Weights of a small GPT-style language model, trained from scratch on English Wikipedia.
Size: 14 layers, width 576, 6 heads of 96, MLP 2304 tanh GELU.
Each number is 500 + 40 x the weight over its row's rms, rounded and kept within 0 to 999. Layers, rows and columns count from 0. Numbers have three digits each. The size before them is the row's rms in percent of the matrix's.

# layer 10 attention query, 576x576, rms 0.0718, rows 192-383, columns 72-143
105:467460523445535465466478529538499502513514511527498483542482504423478448522457435552531480463499508539464546448514516454524438506486530481500511429478452545499465536443480476481530528447510444496425465443483520538509
104:459494499512530509413494463426533531467547519555480447553506561623441463485488482541521538556504483487453455464528436485508512498518516494484521491529469423523491535528495475544562495501506463514457429465523528461519
111:477534521530506430519461625458518544399498490491495532518498467451489484389511475425492522516486498532494566483441467519485535494478496542506439557569456416457486534431555536453492475457374538456493535526489460466513
109:497419552526546491521478566451463490421554537519562497560479534513479588489507491483450486453516496489469456575532457561507517490467476454479472536441511522476488551488501464454537436504558483452504502517505432542413
109:459517497534480523469439527470498501436435482472513530484474485517549469433522486444488469495447446573535465524511478526494451547453474441516500500447467492521476508509524487514543519489473523515466474520514547572514
107:480487420473491525387486536520499555487471475437472540545495567491480535563494524516536442473517454543541539524522524496535540517520502537507493500470598494510520451482549467457477505470486529531496467568501500539520
108:537472481459491485494538497568467493500522508463437556486499513543468531493486543481548499487609474462554470493449457543439566515526534535514454428458562492493518451436485497548510525558529488525592478516480468564507
109:520534535509495527534454477488510478524528545512569449440497522516417502464451443467487466559522466519575462531457514536496537456559471490469459513494512458477479525509524486526536439503462520500563507506500479525461
106:476509555560450515497476523482399502493492421524444430463560482555510513490455481633457477483570535489455534557531570453498522543487512526465521501498515494520561461446530478491532452520468431504473587465537483467448
107:539550426451544471431557517511444508495462570530494432570512425572499466565500509493566457555479495457527486476533453532494543536453493498443468459539526531486483519480453552541533492496599538490495464525517565527459
107:522411483510506426460543549515509473552482492512467512470509533493521576450474544512520428585513443514469557555462483582523520516503532498527467417443435530453563492516512473568500478499509451533467483481497499474483
110:538519529461520504505492482548449480485549549495436530484514519497511496539420567481448567541424424540526568542457505442451532452565419459470553543557498531512528553501549471451528550523455479490518523456494452479455
109:467460584495580503544589488466508466509498494498473504562454513471448551550472433603479451538445445538505478563513508474476552497518495504539501506539525508484499455540498451465478521504489569486581558548489552466463
108:493476468470562446514512497483493506468493436474474527562452539535514520517501412457493465452527452502453547520531497487512462484467465508528486512539504496546460495457564591534593543533457506489595509509503586430497
108:474493565474491436496572517436501514546397483521441470498615485453475394501523536455509524485486536465491535498506410474484525492521489529526603519491517451546457484540507455478503524523521554429501460465496551485507
104:416566494557458511507457472487488565511471478500466470536511535489530471517541523466598502535432427460480502565555448454526439552497532505489462434473517498480490446464497556505433518537487508446556488481536492452510
105:495515489534456486468432420565482530546526459486490487495463498557538592483475460485502520480531457497483491512516505523464448518530458430513527523564513559548500514474522470529607465544537517542401535492483471521516
108:461466493455495538513471495515514470533561514566471443514478526487535495479407522508481489446536596489502505471567524458462533508530474508504524529460477550473531527470572431482506514448494503434479522459508502432541
105:437421518489500583446529456541489408528544448443591512500467488527483560541467530412548504455519520507410426579574551496586469461476501585540516471501513522453530549555446563474504515409465565525457471479505458452458
103:411501483457542478561510510443513538479486481533510531471510516556554459486520480551435488530514561425479436531528543483429499510435528432555489498473549516558506518496513569451553492523493499542449513486466452514524
108:442606450454548522473499477469570431455493554536523522543515577484500501543516494481515498479519444481532517570541450548470530483530483470498478497437504500498520466479600541471505470564528530494488472515551463498486
106:507493551538553528473503557485472493418503470503456541469472484504508456515473494430498441479519488368509466457477535514539430464517534519514511485488450540522459472511577499493438546467473494473488548568557453583585
107:465553480481488463567522508498558493554494515536452494501499464457458523520457433493478474434549605439517535506471515537474525452498530471496479568552453541544479496427574462499452457513560483478481490498524456543509
109:542502507556486431517497501469485489442506482507596514550499468446484448514534511577479471521505482556500531473486484497542503473575465445444452429522509514479532428472592482612511499509506499502450521453490557535572
106:510394545512425449548551451534540461533526539486507574485475481424518553474472496477503529475481502482572458512552459507526492479558504440492524409555520518437494512533530446425527489562545527492481531525457499446589
107:489409453487493491489434563507502525562503496595598518484481479528473442567484435499550470487548442445494477544500483470502514488552522512536569439488383493492486486491541504466569523454500531474577523603565464421494
111:465518446527503446556468466509479507498566579454524477470489556495489430501501561469456416409472523485515549502518542557514490585532457447498500461436460505508479472508510449505534478519519497403548557419486463476419
104:493545457519481553492472569528510461534551465512515578479415430503513468418465523441512486540564465484517527525470466484456459487419520478504539499453498539543435522452499504517524501470519503511466484568460468476505
107:505497503493428523454526497495512541533536518529498489459453481501462465526454513535507482514483455496474476474498505483537547529497480456511483504503475509500585470469527504471506458445507533513497512432560515434538
108:523468423472467481538564490502564496498488512495504547559580551474504520494581517517431463516435431542533578437474490426534544533499478400569511455439503544548523481487501467431487520511480480503500529536599484514440
108:465477541524421566430549503481464464440486496584457553547486513503529430457507544530493546477519485426486470355444533510510512419502429499573560490467492505470498492443473514528511465555469558506462514488559487477434
109:535498517492521469438451391482465471553573556497455547560482458499516536547412556533493440462506436424532513501407543579474487516468468503412491479445484492525509539509525511511495588501511504466523510534527571456461
108:533497531576435467550485488503501511522532510499487539458541512473445478472557484470496556453543429492552491523479522481443411508479500533437566511524507487548423455598525501497519475446501516584496501542505410521529
105:462551484548528474464502469606540500503458461522536574467505514501511496525411529513513448510464515499566467515549478478541576584391559456503459494472492437511506548436508479503497430450449441606547522423497527473441
105:451586497435493499534448450565497470522562494542503466513540507513477482504524603512434431494474493513498531503456537506503489536505486510475499518460466484452468602473478514395465527441518452468505505488506537595540
105:550517497498552427557464520450453522502475523470569463480527437480483489489574488408539527556490487477459524470478516491503503510529567558516402493540524509544527425524508563501510521473518449566474498468469487560469
109:500486494515424474524544485469563497553538431475567476543471526495545516561543403467494490502486496556549494487468505543527479481550591438461545486494472484479487459498468433446483529520487526527466505475567524440483
106:518540532495486433516592433452480493499526497504478486494477464527553491525447512494526540528434449495489492454583459533527456500503483464490520574551464524500483555501426461421512528485440526491522557482447478499516
109:513531542537529508473524469528466491516480554504571524490448439533500525492509465573489451600543425469470499528527418517523505475464485482455450579454515561474497463493539484583517547479494498539509442482512483567428
108:464553496488501476562432455539529493549492528485505553575509491446473495493490479547572512452484540531532491474469565448539590495436488522481509522524453514514502463470498500519490463554502514497464444523556427522479
107:537557550519525433471576521512481458471522477487487534477540499492530471551547492506472581535509461461484456471493519469550466520509521602481502454538542545441494531524583559529546466461523563521471476506383440498511
106:562529512474506547439538419445469539493502520610515571459529459487515447485513511498528500445602508480450538503516473486464491480544472444493481494525499489516513466441447455520524476452513616525454490547495484540520
111:508468414547392435483478546514538485474532501511427460579461567525452595482515481494499533572517531469463495504491535426516426469451447486510558481562485480491581503530573498489470496517477528472482469453486473530538
105:546449542485490495526508438464547442462463534472578527460516498475496496533503444514525468520426450530561552518515519509520489548443456535531533517554483536470495484551535522419508484465535513533427504417423537505479
111:469453517486531575503535459480506493529519450504535488451485496564518551532453492475515455477550514490527518522489498470579432503544524506546525538513486473534499500476517521521500474483489516420546525531567519490565
110:507505464507463532537540480534547519496475475500470480523501565532462449510508487532455539526480514533425445492480502558497429477519513471447543534487477524494529472482495494449471548458483455537596532516538534447489
109:556514522548490540486528477502441462538510449537515486544574459523515546524489550499483528533543596519479531451502494465474493519478556479481466510536475515461397533465551503585495458487449563483545467471545461482532
103:446566510505505429485495453488462451450566521426553538495503510518448496487518474485557534515458532502498503482525538470510576498563508514486467543496455417496507523486494409539424520557475535498498413534503471457445
108:498447539439532534521534497481473566501498500525501380480518461452535498495534496530506556490530537484508523472518503506529496533511481483555448509453501507437504550547428421467542524513486591493497490545559477544513
106:509523490557505537525499456518522440514511453510532518544505469487449567462460502471541552489527539523474509470478480496561509529446528532505448500442529532563501521451512488485542467558537527442558515512594493472422
105:525432534472531539487491487468471537556409462547485484534476502482560505480491486518517561525454537500578517473446557477516482536464466518498410468499537552463491521535444525499534530508524502499585478549512538545497
108:544419523538506475528475528535443421493555506546510449451541537496490528450463483434468479491410469507468455483468519462602486462542476495529443550484446563533535462485483470513531481417471430483553475527507549498540
107:534537509525496497508497473485515465481479510548493533466477512477488566482472491527584481497515425481480490517532499488528471513379481513468511507469502462499536499464568474470508447506539529447533449503515411545496
103:484554482488481509514432497438536580495476533473524482484507454444509503506481493509480532553488529503499493445557567536571563502545568469535382489489482496449489546506462508449467497545493473617535538469564510451561
106:524437450452487515514495503495482579558496471468552491505491553569563486406450528446531485525513437482558550535516575494486433509476557484547526448493514552483512534543422461515565488583582504542552531496468526510529
103:557621493462438526524535461433471544445528487521435568572522456490533498531448478526471525463564549464466475504549526465499492571497513474480579532479468528541546494538463532447548452487490487525545515496428450511518
105:554519521467569430547463488526454490517552444535487487523560516495522470584542478527487421457519451447478510566548541417464449515502491529522474588487524462547447550525541475502494472532543488477533499457542488450520
106:497487500484517470553478447514539539438480509493546468546504499582493514514437503556488489511504491480472562493553498560518514548540519514540502520521516541576520499484514519458513490437515451465437542549563534556439
111:542569605521527488523488502531476492421477490558401520491571513470453509530453414433479545486537422505509497505530561498497563505545536519438540405488496492508456453553469566423550508532501558505458497498477523415478
108:485407533467462522546524522502505487484561405515524485495499466443477462521477562494457508472488460430532457585380507515489493502556472480556495479444454400482455523474505492442439553539495511534463519551516439463527
105:522389456540482487507499483548418448470529461579471417554528453460502494543495441510524505454474477574466579541462480526455523542499544539492455532448442540573482471551441533520504477537619558488436507529420500512485
111:521502433515488496443580570522487497520442535492575468469476508493563479529486537503496519442550495477436526499406488515521541511489499469484577498550462516431470497516454415557482491461413565571525487449483520504433
104:595559514530478451545516505470515498490488507474517524467522553512479512504467578562450438509397474552514524544545477458447541519470525485544488574501491488470484432473528506504484440451458534452495575551435451459479
106:459486460489507466526457464517503532522460468540539510452474461470567581479517477454456538499586560533569464452457456471458497556477523538475482522468486494466502392483478568494495521491509517530454524446547465530584
111:562485568532504518522501524480529401557505392526449473443482534512421574497551416430513464496559458541549550432549447495560498504563459551508519505484532431474488516540442474460373542452504479510550514492518472562558
110:485545534428581533535470546452505488467555471497518523490508570492486523476513469517497499466525531523520447544514463518498522513454514501531558483497457448534488475484473464484544509563535486496483533472431472466541
107:468504460536549510479528497493472498482510461555497559458426470512498473495466587504494572530514499505473549526523481439533508518501553537455498446557440575499541546511518433461449467536511483437522485542545554496490
107:542467500497521445481511465449490532522475541506545493493497522512422472466512493528555505508524553515549492534514484507573465502490503528441491511454511512489482542455459433505429474512462449537489507526493542471455
106:496504512470520450496563467436514459460533532525499461545451424554546458477465455476484415491492477504530449449489447493500487490541409499497482584473506503588536450558538438425453494491480482516432511462515505491496
107:543467492477510503524583456553426463573561566478507494533518498503578571517491514570498521494514499518564542505442528468522519471528452418546518507464522499551502421598493473444467470464495509491493531498499480502464
110:498503561487501441534541546547526499487451459483490512525507517494449540483445488472454490521470469517450493525553465463516505532483488534458501501561473427473505506490496484470482570567571471557486466493508444456499
108:462530470515478493491504505454445418498543543568498558471634496497557518466575489562495525486442521482480467518492458430516509437461491471533474516532528501452467514479425476477519432413586501516565512534502455546484
107:464548443496541527486557406479504516583495458439489459481423536498509563486497514508532507500505481481509478464454525455453484518523516516407506519527529521571508454458489470489508551522459523465481522548457527539500
104:480505537499471450535468566470454500506525496449455600492556474509495503515493519558446450477600508507477497463510493542519530495496490487558456469470494495531512512510471534539513471520521538509452504484508553546465
113:479470518465503473527514533497492380504510493504564480457405494568511492467535516538533515543452456557480485537495463468516519553523494514555449506473499457500451476520448473497481547520516459493461505598524417479486
107:542501497461403488496463502462540504525499563481514511543465459455474574501511514424519522435436492441517523502466525544495502471538536560579472584438403446473500466475448508555511454492527495523510478448551493515446
107:432446479529514534527559433533460479594495471520405506523470473461454552487566616505434502496491514513486450543464517430519465565489499485473521507473561514461429503485466525534480479450490545520431555532505509550490
107:488420458496493477553511515503490474530499533464487483524486534499502465588476576507509488379510497569519544438510502490457571526475515457524468549442499518472490509540468421528519472516433578527527531529511547468554
110:465488508492494452572568487477440475445419455571542481471476532423567494527503510439502484488483519476470516452484484580444544602493483515518428460506520473530540475478509500394585535469521488470554520482504443482446
109:482456501552509489472507464493494507540469512579541427567541539503497470563526519517531486429511518519570510579483482519443429419478568536543550451474539443498550498544508506536466562437480487509511537513523490496515
104:476517534591519486500488516498489486489525514487493511510474458493486575542547544428517503506503477489443509497461487514536470494459471475522489484496549414497568473515486495543542426499513498480517555519525553436462
108:415563506508431534530473559518507505519509483492492512409510531487477527539484559507544496505455477521537471512495502480503503521480526551537517541479500506521501535510538417495503514541464485428443480583517491517524
107:502419463471494538566483509456481544596476521519535537596518453477499555452485557523527481518397491426455521538508420442510493572552492486490461467511467439512523441552494454560450486479537457478525467524503443549532
104:456446467518512516440530435457512496546442476453518519510479560497487598519425516561404420465487512548589521479508583503461533557486539473519507538502535570461501447525523515456472530480521512481483493481391464525465
111:480450455575536468595524482461521550530441454484498531487470491458527505542493495534478445571465523464421458483496513512558517507466486511503609506471504543421485514519575481521497547550504442428477525508500516505555
108:527514442474484604505445508493571477490406485494498479492493568561448471551500558457486467477523570512458526459453558506539534473454515521445465442553483526537453536497417478462520476591494443533473492416525476579539
108:484524515463489455518495526531466534531501547502537448504555451496515494499411542474565488451492529480466502571464492515423513513461468473430594471543414511497471621516525529485489456521481481484562476482525485462545
107:575530502527450539511524505465498543540462461468525523476505515488556506458459524571520446524466541462492510507515442461471483484409463480514507522543482472481499519466449523502516439535502466465482474543461481521473
107:529464451530458454539547448550496462500490541509491438521471416503584502454561520556476515539597486445531539478435536523548506479456465466488529479444490468464548507454447484549515491467469496544496458511534493537566
108:533513588431409494410469511518594464484500472470495543459399463456423486504458503584523537549448511505393530509511473466578537406542488467450475488491547502503434504523461522532540565497548482511468435458506441506488
109:493512516511513478536500502442454488472439500529551472413541567499519469576486509476478513502528472521588500382545467557556442545461514458424444559481551564500529526513555502551483424570541473541538494548422475451523
107:573446451493514571513573451468477551535487543544459483464462451532517536445520480458481500524523459448569462496473504554501513440511533482552540514440517471516465427541503481407531508499456485484475522549496543518496
107:541491445454428513467522438457467414497555453396458495482503413546513479465481519448498477431534481433457596362484418554482477507476560524491535495454459552526481508483477427533515461528490475503474480468584560460490
108:494530469530433494469587464526532511475491469528488457478502498541522530489586590511465498451464547496434492493542444490495479495511432512523501540491501489528510463470494498508487498439524454480517488512522549402522
105:466517483499565496439427505461497423478502484539493471465500524480489481502564504477535473496493470501454462448525522504415469487446514405510513530502534473518495469584405411475487432546508579443496416521520568533503
109:407489509513449509503517454474524478547501533451442488503485537540520541479501552519502496516496532492589475523499470517472523501479520532520511513500529496498481507563469564515508471570521504545527497532508555420536
102:455506466490434517454453533448485488406516497445541513459504508500528510547504525500495498510474488461470491501484578537500501542399517478487534560449484507480546467467475486479486487520451500412461511564448515443588
101:507596504591437488482462453500497602557455493521479486573569516592447538454441461566500562506479518537444480498486479508511535465561456452473517537449491470483513495467519524512487446527447551484521602450469516423552
101:521542573472530477499443472423522424551531475501498487555531518581556446555535547549434517542484459457629501570466560527481485467526517520558484488525575557465480515430490509518515486540490431503512539497483456544493
099:532484529494484526506440542458463594543506485548463572470456451501514527558461454485555511512482558517570439563486565512571479543563489475431503531511488451504510509431546533529465522564485468474442486477527518497467
100:539489511533456540500505558491512509546495589511576486472519537447541517551528412522425479525535521509475548531538497505478522462492500428428475565463519491503445619463507500449531543534483564477438542573591448452473
099:559411491526396455420481558414479519502466510495468470480568508576559459549460525533553460454430520461467555459517416506447503486488521476412475492431495544521432486445419529516507501486534479464486515486521540531487
101:522522499506526474514453394464519540547458550552489517489514550526515489532423537488545539449562521495518511523475482562551507498445507437452503526504542493497549541537489520431540515499527501518510461593505411484526
101:497490506409458468508474475496526546496557495459510471517479501394495461505502461496433440469552519528494548439583505477446463512504585528516493512557491472503492485481546487512534529497491545549512526439514487477471
104:500517538515480457576486510557488555506527525515457477482452509459421552531483502539447573458504466507477564494503469470516514445511500589490543475496511453493463583407570488491474542458498513486507508618523563486496
099:509520461474510503508428465499515451467482500516496497468499490494518507483516406566493518527466472544475569468507554494505552511504493482517483523481507510418473518593470481501510483491474403477418468515444485508578
102:507571506496501465438512475497564575530518488490603481510552477519531547464396514540462460483527535485525513467562574497506532492510497534499538477491483586442495504503436588487518403469548485518533475482505531514492
100:571460500517516528499474474512421480484527579501536472497498446540498420450488549492552496547549497539466395502503458520516476466534512435537456488517503609514449535539508470482514497455456492557482523445424448468482
100:489515528555508516511459466533554454524546533517459449504494494468530499476485493538490559472512531519519469481510565469503480483457483514487495549469458544502536549559381579469532503431479486526577507541501531512439
097:477505483486524462519461486529544544531478448543509443539530524465487425505553535535437450543498554571474450489507472549548493558473549436493535510500539466478420442539548560534457491516524459514478423542455476529447
097:504497499418461459451558523488541497470545544476500492516432436517502542524491506476421453466548469460477483507520513501505529453528550576580512484564462495445439520489506519409514518549500520552454506450444472504539
098:482476485528539462466448463448431494458497516480493461579419506482509502526454528493509503447521455524485452424495495496565555475527488520478543442533498503507493460546509496478448533514450585430514491432456488520453
104:518427524485488556559463462511583497526493581528522459526525524525479484464473489487483516536558466524471508473464512536480499478464465481416539562512548551423484491503502532539503543517537473463499605595520454480538
102:467466526474520494585504433556514474461524479408442471519462454494484592522507450502423500542502463497474513492545499498479511548474462528528506473503539467473485559506475514579526446481449506501468537556526478426503
106:509423503519454498477491477503481536494531534547503480536495493421538531491554446447491528476535560456488453488509505485549507559419595537439497601502407506481444520446521464528448547473570551508478465467482451518533
098:450519560480516568490454532528482547465443532490504536476502479523479532568444459531518435524514521527472511508493511525485444522551586484484539510474486540461471507504514541506526488494547517466463521438481502515475
098:510553487506442521541498495418383423453509543628554462606460475491492528539550465507506599501604540512498501440467560574481530493501488488484485488468479421522518522556497509543469385471499435494547481508448488488473
103:474440484510472508436489487491449528548494427433515568531507585546532576493565491488553494515524501519483590482552516470485516510560506559359509503549599511468430544530534507473404500490641496459549513551426476455432
096:503510503516505563443461501449476554527448447498495466474425476491513505531498505478452510466406462508551458506483450564447627468581511586504496572547445481501489378569523477454551516437500511507419502535460542608410
102:458532473539514452466571532440566548437450555492514534452477485404533551443479461485568444473499560505592580555481525507494493458490465442470458549511561511474555526483515483534507492586554414492604557468452494496538
100:499413499534557524535470462502493512482451498444506411494438535518498422461487484540504554465505456508479598491555476552510423546475521543460488441482517474479566587488523475477475597470498499422466463513556520512532
102:477491518493454467526496508514596545509537518408496472466476526520517492456561579544536534454457511521550540594540523555519446525429533485498522557494459513496503530431512507552583557464427398528494563549540536473570
104:496547523486483578546512571454547463472553563518501484477522459421516463578519506550470551473555474537532532492481488514542476529455533519455492488495509479521445471552493517476525480579497499517531499541557448500499
098:457459473542445454490534539455406521513395606494526499491528474505497522536508525504460539507464428519495560512500544466472452514543533484541492551479500578463478486590488513548438505513418558500471494478472517496535
097:548451462485493503550488533523492499519516434515502464455536490359541522508524526453440471553556519482506509505524553427527505473482418486452467569501402496532492529472464403481423434537467534418437535488495483535449
097:581529536461458447434505473438435423501502461448575554536500548469456565472515450409438522501505497504455481533547485549507619483517489475460483496470476536496482530485425429562530496478483528522455480534578526465513
100:604447515446590485420462519530496571455523476530443462522474471490499577559537473523589493451518489498459488461490516433501537546487538487549531485493520532507477464476534505478532497488493494485354507481497496546567
100:447547565509517426506458613423483497456429528505491486507417541517549420528471463536444478498512489498512564535482568439482548481447463458453498428511457425503574466514473432566486499585529597442497494543506453526508
100:471501480551514399432562479466550382496458571485517483478490507498591557555486504487483564511525463456472501523531433516581482489478509464549565515510496483498551515579577511577474498466518494482572544453557475504529
099:478544544484484527515584470504519491575454477537477408487573506570502478517465449524548441454492570594550526456553481487445606513479502470408490568498528444472484495481532445503610536483462526536528430499521468569499
097:512534467443492505431461523463502529531517540528493512470503423456518533502504487605492454535508487530485445575558510498482504461520399501549554520444522515514469500406505498488444503469530478509476561475531546485421
097:507516582486488468545485442462473501453520513526526478562473484504529529577494434524544453527494489476491515467515496526519428431521493514458506517397528514467519467486434527434456439500425529524455504493481529467472
103:537549502511441531538483466565512484524469475411512520517461444489505482516550521499562520461545376520541546515534476477482485488542479484481518447544489542444541437546535514473500562502527419449548466538494589526516
097:456447505491462458533453447446404448401522514538510480459473512544545443529484482505585474511504438521499488454529472536458493509489510485497584535533476501408530520545554492493499477579487501489456442459542499495528
098:546385512551497589445512493540524438489528550500492486541480515491448428490502503498483513463500490587570490522648516444527418443535509437497521483514502485410523550465537467467497512514559514504566531496497544526443
102:453470574565454447511527420506447579492490509543480603476530510436497521505499437476528506472543494550432480430549528578560543503537485452544556445579504448507514521478474549589484475509540521537529493460471555487530
096:553518465482481443547550523513463459506577435517485539482395536515536498532500500446493492500508550510522526493575490548449509446451471482497512473429500453566488501489574594497432481459547505498459442493540426443559
103:496510450500504484464514542459519536539554445460470564536494590568487537528503492485497414507456486568542480531489510471487501509468501486502573464519535511533537562517528500465455467496531573447481509431528531552499
098:575510429534473556514489533506514547460511542464519535495476499455447484468501522532455511518464572425524450469529467479540511461567470588476495549517412526501460498413540537578603531495507486494450479539396422443541
104:518497547491454511538517505466476442540458441505453468510447461446505547552487522517512490484518488570575495518540453506414444444485453503480408572493567484500574482463550377498454496474446547539480468396457464542511
104:514535469537485449448452458476438552490531485554594547515537496466523507549432458494505533506498523585507507440495538511521500460472528466513498521380433517525541399511526565493497496530534469464583503459475527492524
095:507496490552561555523562483495454506517509512413525581505502450447554584535472481561569498578499503503495508480513548447472579503440459468518480479472611481491560472519444528465475518530499515574475494524494476498479
105:473498485515450447556490533457444494471510493506577420528521523479455483559497549514455506441543534507523496495522486457462531620517511457481464558526478517469529508526461519556506506494458487528417481525480531508507
100:507533548570449447513442492537448560471511424454488500501447485540502502515457468508504561546554534509518511492489532552547494494542540484499528491413428510535445503563467538455452528533499515471480456482506539549496
103:566440568477466469540501480484551517524421515463532498537491572540486526541534483465478594453552550515511510570504470551528470514467532565476458473528512464460580627469528453554507527513461541505492479499421533492498
100:585543503434486544443445555434424549482584547447582481456529491553526470415494537481493507493506517440490507503462539531542563505476517545456523500533513530505500478520496505522491504451499495470470453444537482510456
100:492463536496560458591508549544500515469528494497498503463471557512483456509438512513524490506569494488544454470500545528530558519401505494505442537449515574420544471491478540489555481460506519493501477488525512482439
103:516494561452548515454480484503541533424524516483540447535472475417485497506450421568467493486481536437483450522525468523491524456471482579476561513548485591515442497497526483517425542511558505427553492480485488489446
098:501459496533486485537539496513550522426487577453436432550461552534603560459563560459501510413530596509530443493419504518540425589547474534501460523519565459482475464513534583526488492551440507496432473515578481442491
100:503382510540470517508474402573496541541538438507535506495503510501512461491491456523514513483449498480460521537456461526507486479477437509449478492524535477534501509435501439529551551467483483489513486607508441561512
100:542523561509497447492443559564459578458446487482550468565516499444479445478439528532576512470484523425472474503474525506489504447503515530465497455533496569495476513533467532503542516535486514524539537479503444523464
100:484553536539434466472521468529600502441474531539446407512481503482478540481522518473552466502475511529535429488537565428477521517552522549459475491564490507470502529496496495518485578596573529552520531544513559433532
104:547553498493471484488506542475472541502478494472437500474525456483490450565526491485519434528460505520608528547472377476524487472437493538558482503542478541535423456484522463525490510457488492496453497488344564491475
100:555466471575561533473516476490481481539576533520570489462456470401481543502478503520478496493414462500480485528485529476465580491506468525549501403468469495512471454424470544480446481463482556504457514403490476498522
098:496628531502530478490454474536490522427552555472490494502528462517525581520533526447531479551584515491425535472455546482506522501547469541472476478503440460550516539555487534499425479567460546545483554458525535552491
100:481451555487488522503459509483527481519442464420393478467431477527520514474474498479534436496537422542517559502455448484471581536490425494507533538470484536485508507458591517483543508475499518538507542529484496466481
101:504546524502508463532495414590510534465483512531476474543501467466533531524438469476475504510526479506509492522508543533538560521513444573587522524498478495516472433502465479503519577496496550457531472486501535469537
097:594526456481565456514552512554414459478529479479477470384566487509467461461478500508539559483527438463572403453465490476433449463471435430582486512499547517495517522513551536494519565556515511512487519542522479494519
102:532578482491464446465555497495553484529463446466431568511542510490499494523350525556517512557542480495520545509455519471484545485465487470440557544525482487520506481478452529496567549442414537480455473546535492504482
105:489518522511517459489466425521505500522524497537474482523521497571484519482476491475454516520498468473538514521509476477454493500430420428538483480562510570470512510492558538466491524502490552565547462433534507546576
101:477500536418486474506517468536489441516532562495518563509530475399503486520483528515427525485483468517544558502464473507581450475483508464490529501566525520512528491597579527526575520465553493502507556462597467512485
103:482536530529483527498429524498513542490556430510483475513524539498409509499521440533485521459490417486536507561471512555479480480497420455577544525507498512594553527485516495563488505545533429509584474571477446512503
098:583486517453530469491564512485538501485489560451496490521444522504559485433511494509455457535500457469486483495527489503501510504521535459592506497510520524458463547536586490548365514524573580479515456517505546543526
100:426495577536551508509454489589420486497512466523533503463464514451527468361519467557459510426454466503536511501501454490565471492493520483458497515518537498487549507541497520515527454491514530478516549441503585506487
100:487537474501491451519479563516489447576496508426519475543475530542436516535478496567445483481479476461460471565584555479453465480472468472552462458539465500574528554506490498589549515466566433519459444512487491533451
100:516488488526524505425544569432496523555508520567528503466548495524510483515532507483474547522487519515472534410475533480440503486476515511426549444583555502460472513454486451510488512504479523522533549430489453528573
104:544526451484417471518483492463503510491525563505566475534504484492470465509413445503495470534555588478540414500485576521481552487533506506544500575427596489391491498532494425438491541504466492481512514504533539455521
103:519450516459461487505483451448503579497461485486509430503540513488500506525495480489454581518561446537517575466514389473481498530479526471507494527495465479486501486482462482469467528531432551450472529456530450474509
102:617494404494462481496450473483478510485442461478520447535519520502531485507439437549522455484472529444511448515523497470487492598498500600520526483498524454442475482452452599552522508496482558494464528493570508541541
102:555527505542489500495456455464488490505551485521483551491531508560468516477489492468602515545507522439450510489451497491433469513482453499550545529517431520486541523473522552458436511508417495506448499491434529494428
099:496563527533504444486520515500491530543437541561514500442515513483401502533526457527537490512527438538515480505510456547450521472464509503415442582599450464481528506555447520533470518507440478501497515553495500475461
101:462505488521468484493539508447500458536506459465516517460532438503479463514510475466523506472544471511477553511538519500450484481484425440512469471471487536450510455494482550514559555511553490502478578524516503553489
097:496496513491512491452539489529515517509542512421471565497442494452508481443514538463525492520458443524472579450472511567408513444551404528473486503507510395542415606522505507543526538511544497494478481505498528494452
100:482504458542461451539513474531512507424536525493443639458498537470519514416522508545542514505530490496533452516528493561515541438456457420508455437454483523445578480454490516490518468513463463529544483531489470558499
094:524493423490536461476554512475500361436562489520440530453496547512463457549578534443540478500471461508463509522494513518529457502461507555536471522501441490522497557487522527422506496512456471478475471525477447479485
102:460577479613485564537517477409508481506485470539578475460420411464499373511485486578549454453495548432491491536395486492436546515461550501459515490540505564541444468498456462472534546493478449485540468497569512559509
103:523480460458476458459517465513520471474485547499490521520464513497502540525406516475460534502479522521504484477477493509472509478487492438534551485525427553439528556522494469524498497461451507427559471495503543479380
102:451530520528481535495509524417480544553475607450522569464558556491497481473517471383486493508468498486537517472510507523453564485512482485497477471546521570464497501431486469520492439451487465481509439480523560543553
096:434590524478530570428569523491579496452518516437492575585513555534516462527513545459563472466550518474423519543478490543503510503471477528518498476545424467434505496564497529504437484440433500459563489470463493419506
100:472506519550482465520483489498509501454506445502577483476449401432545460481593561446463522374534597491498542488466460522511515512512397464529519523495450460524449514488543547442506452562493494447483500481442493478545
102:456446501496533518571515503460462481591525466557488431468551537518462452514582491467511535564420479445484497553471449472495464512541409530502428513486498435511515494652522489486468471446420494456524499468472510536529
099:485483540513436500561468484414506534468467448505461492487476500524483474476416540537533450522360474498463484452515465495460546515408492525508447449523532539471512443537505448517537458450507536499531480507478515469442
099:434485425488481554472494497468498523488489429473515576509541512528490512541495550525549493496538482476417488510570464531474496492457501463523449518491430409456528523542510524463371479523455542541464528507548553396519
105:448517533479447539516456480421447485456503568534545482555472496523488509481503421495432521505435473520497463460485480487501513547531516473532524548451511480563459450511473505530530466424504475460586501478479494399521
099:465495539463510532506521411494507482530534528566557476488397564497429501542544498460609480506464461560565426479556521503495425451531536479465484471446535502507542572403450519520455479585522536475480480489524497521529
101:548495536587472511489510573476568436538544490559423464538481484521483505518570504464516516547500554516520469475510457539496488497500523499477449470471468475472505510532435497430471446494506531556591488481536611529536
100:417499494507483527484485469466418533531480463518575450490506434486522561528516489514502467517583476500500444546509467483575571513488499511543466529576549486462441517512502519522484593537552482521543513485500524507544
095:508488493468542494543486461473509446481472505518627480502499510471556476470583523463475492448522477521522537550430493557514528476486511542516520480445498527523524492452537581508531529506466512501496436412465523481519
102:528561549493541518592480528538456513478625497495434551512566506494480438434460495491502467509519505544450564511526482506505527526488465510451498560519493441528411494442448574534449453518522515516437517464505546452515
097:563495406612530477482468399468497551505533466479533484469441569503507435450476513603488459486481428554483508479515509483571539506523475554487498515440389479483525510487443539602542531477464444530482535485431525490459
103:531542518554481480517490472465505484558515496447541432448527534612476531536595544585472509493478533470557502472549537536559547469536549500540477513552520422507479533497503511472502545518583464502484494469503539504466
102:469507467459467504517507511532460534479477533446587554497512497526486583489546522550441505543508506496515479516473426630524535535448549595496495499561521493518514462502543568504461443476545477474519456478555446519506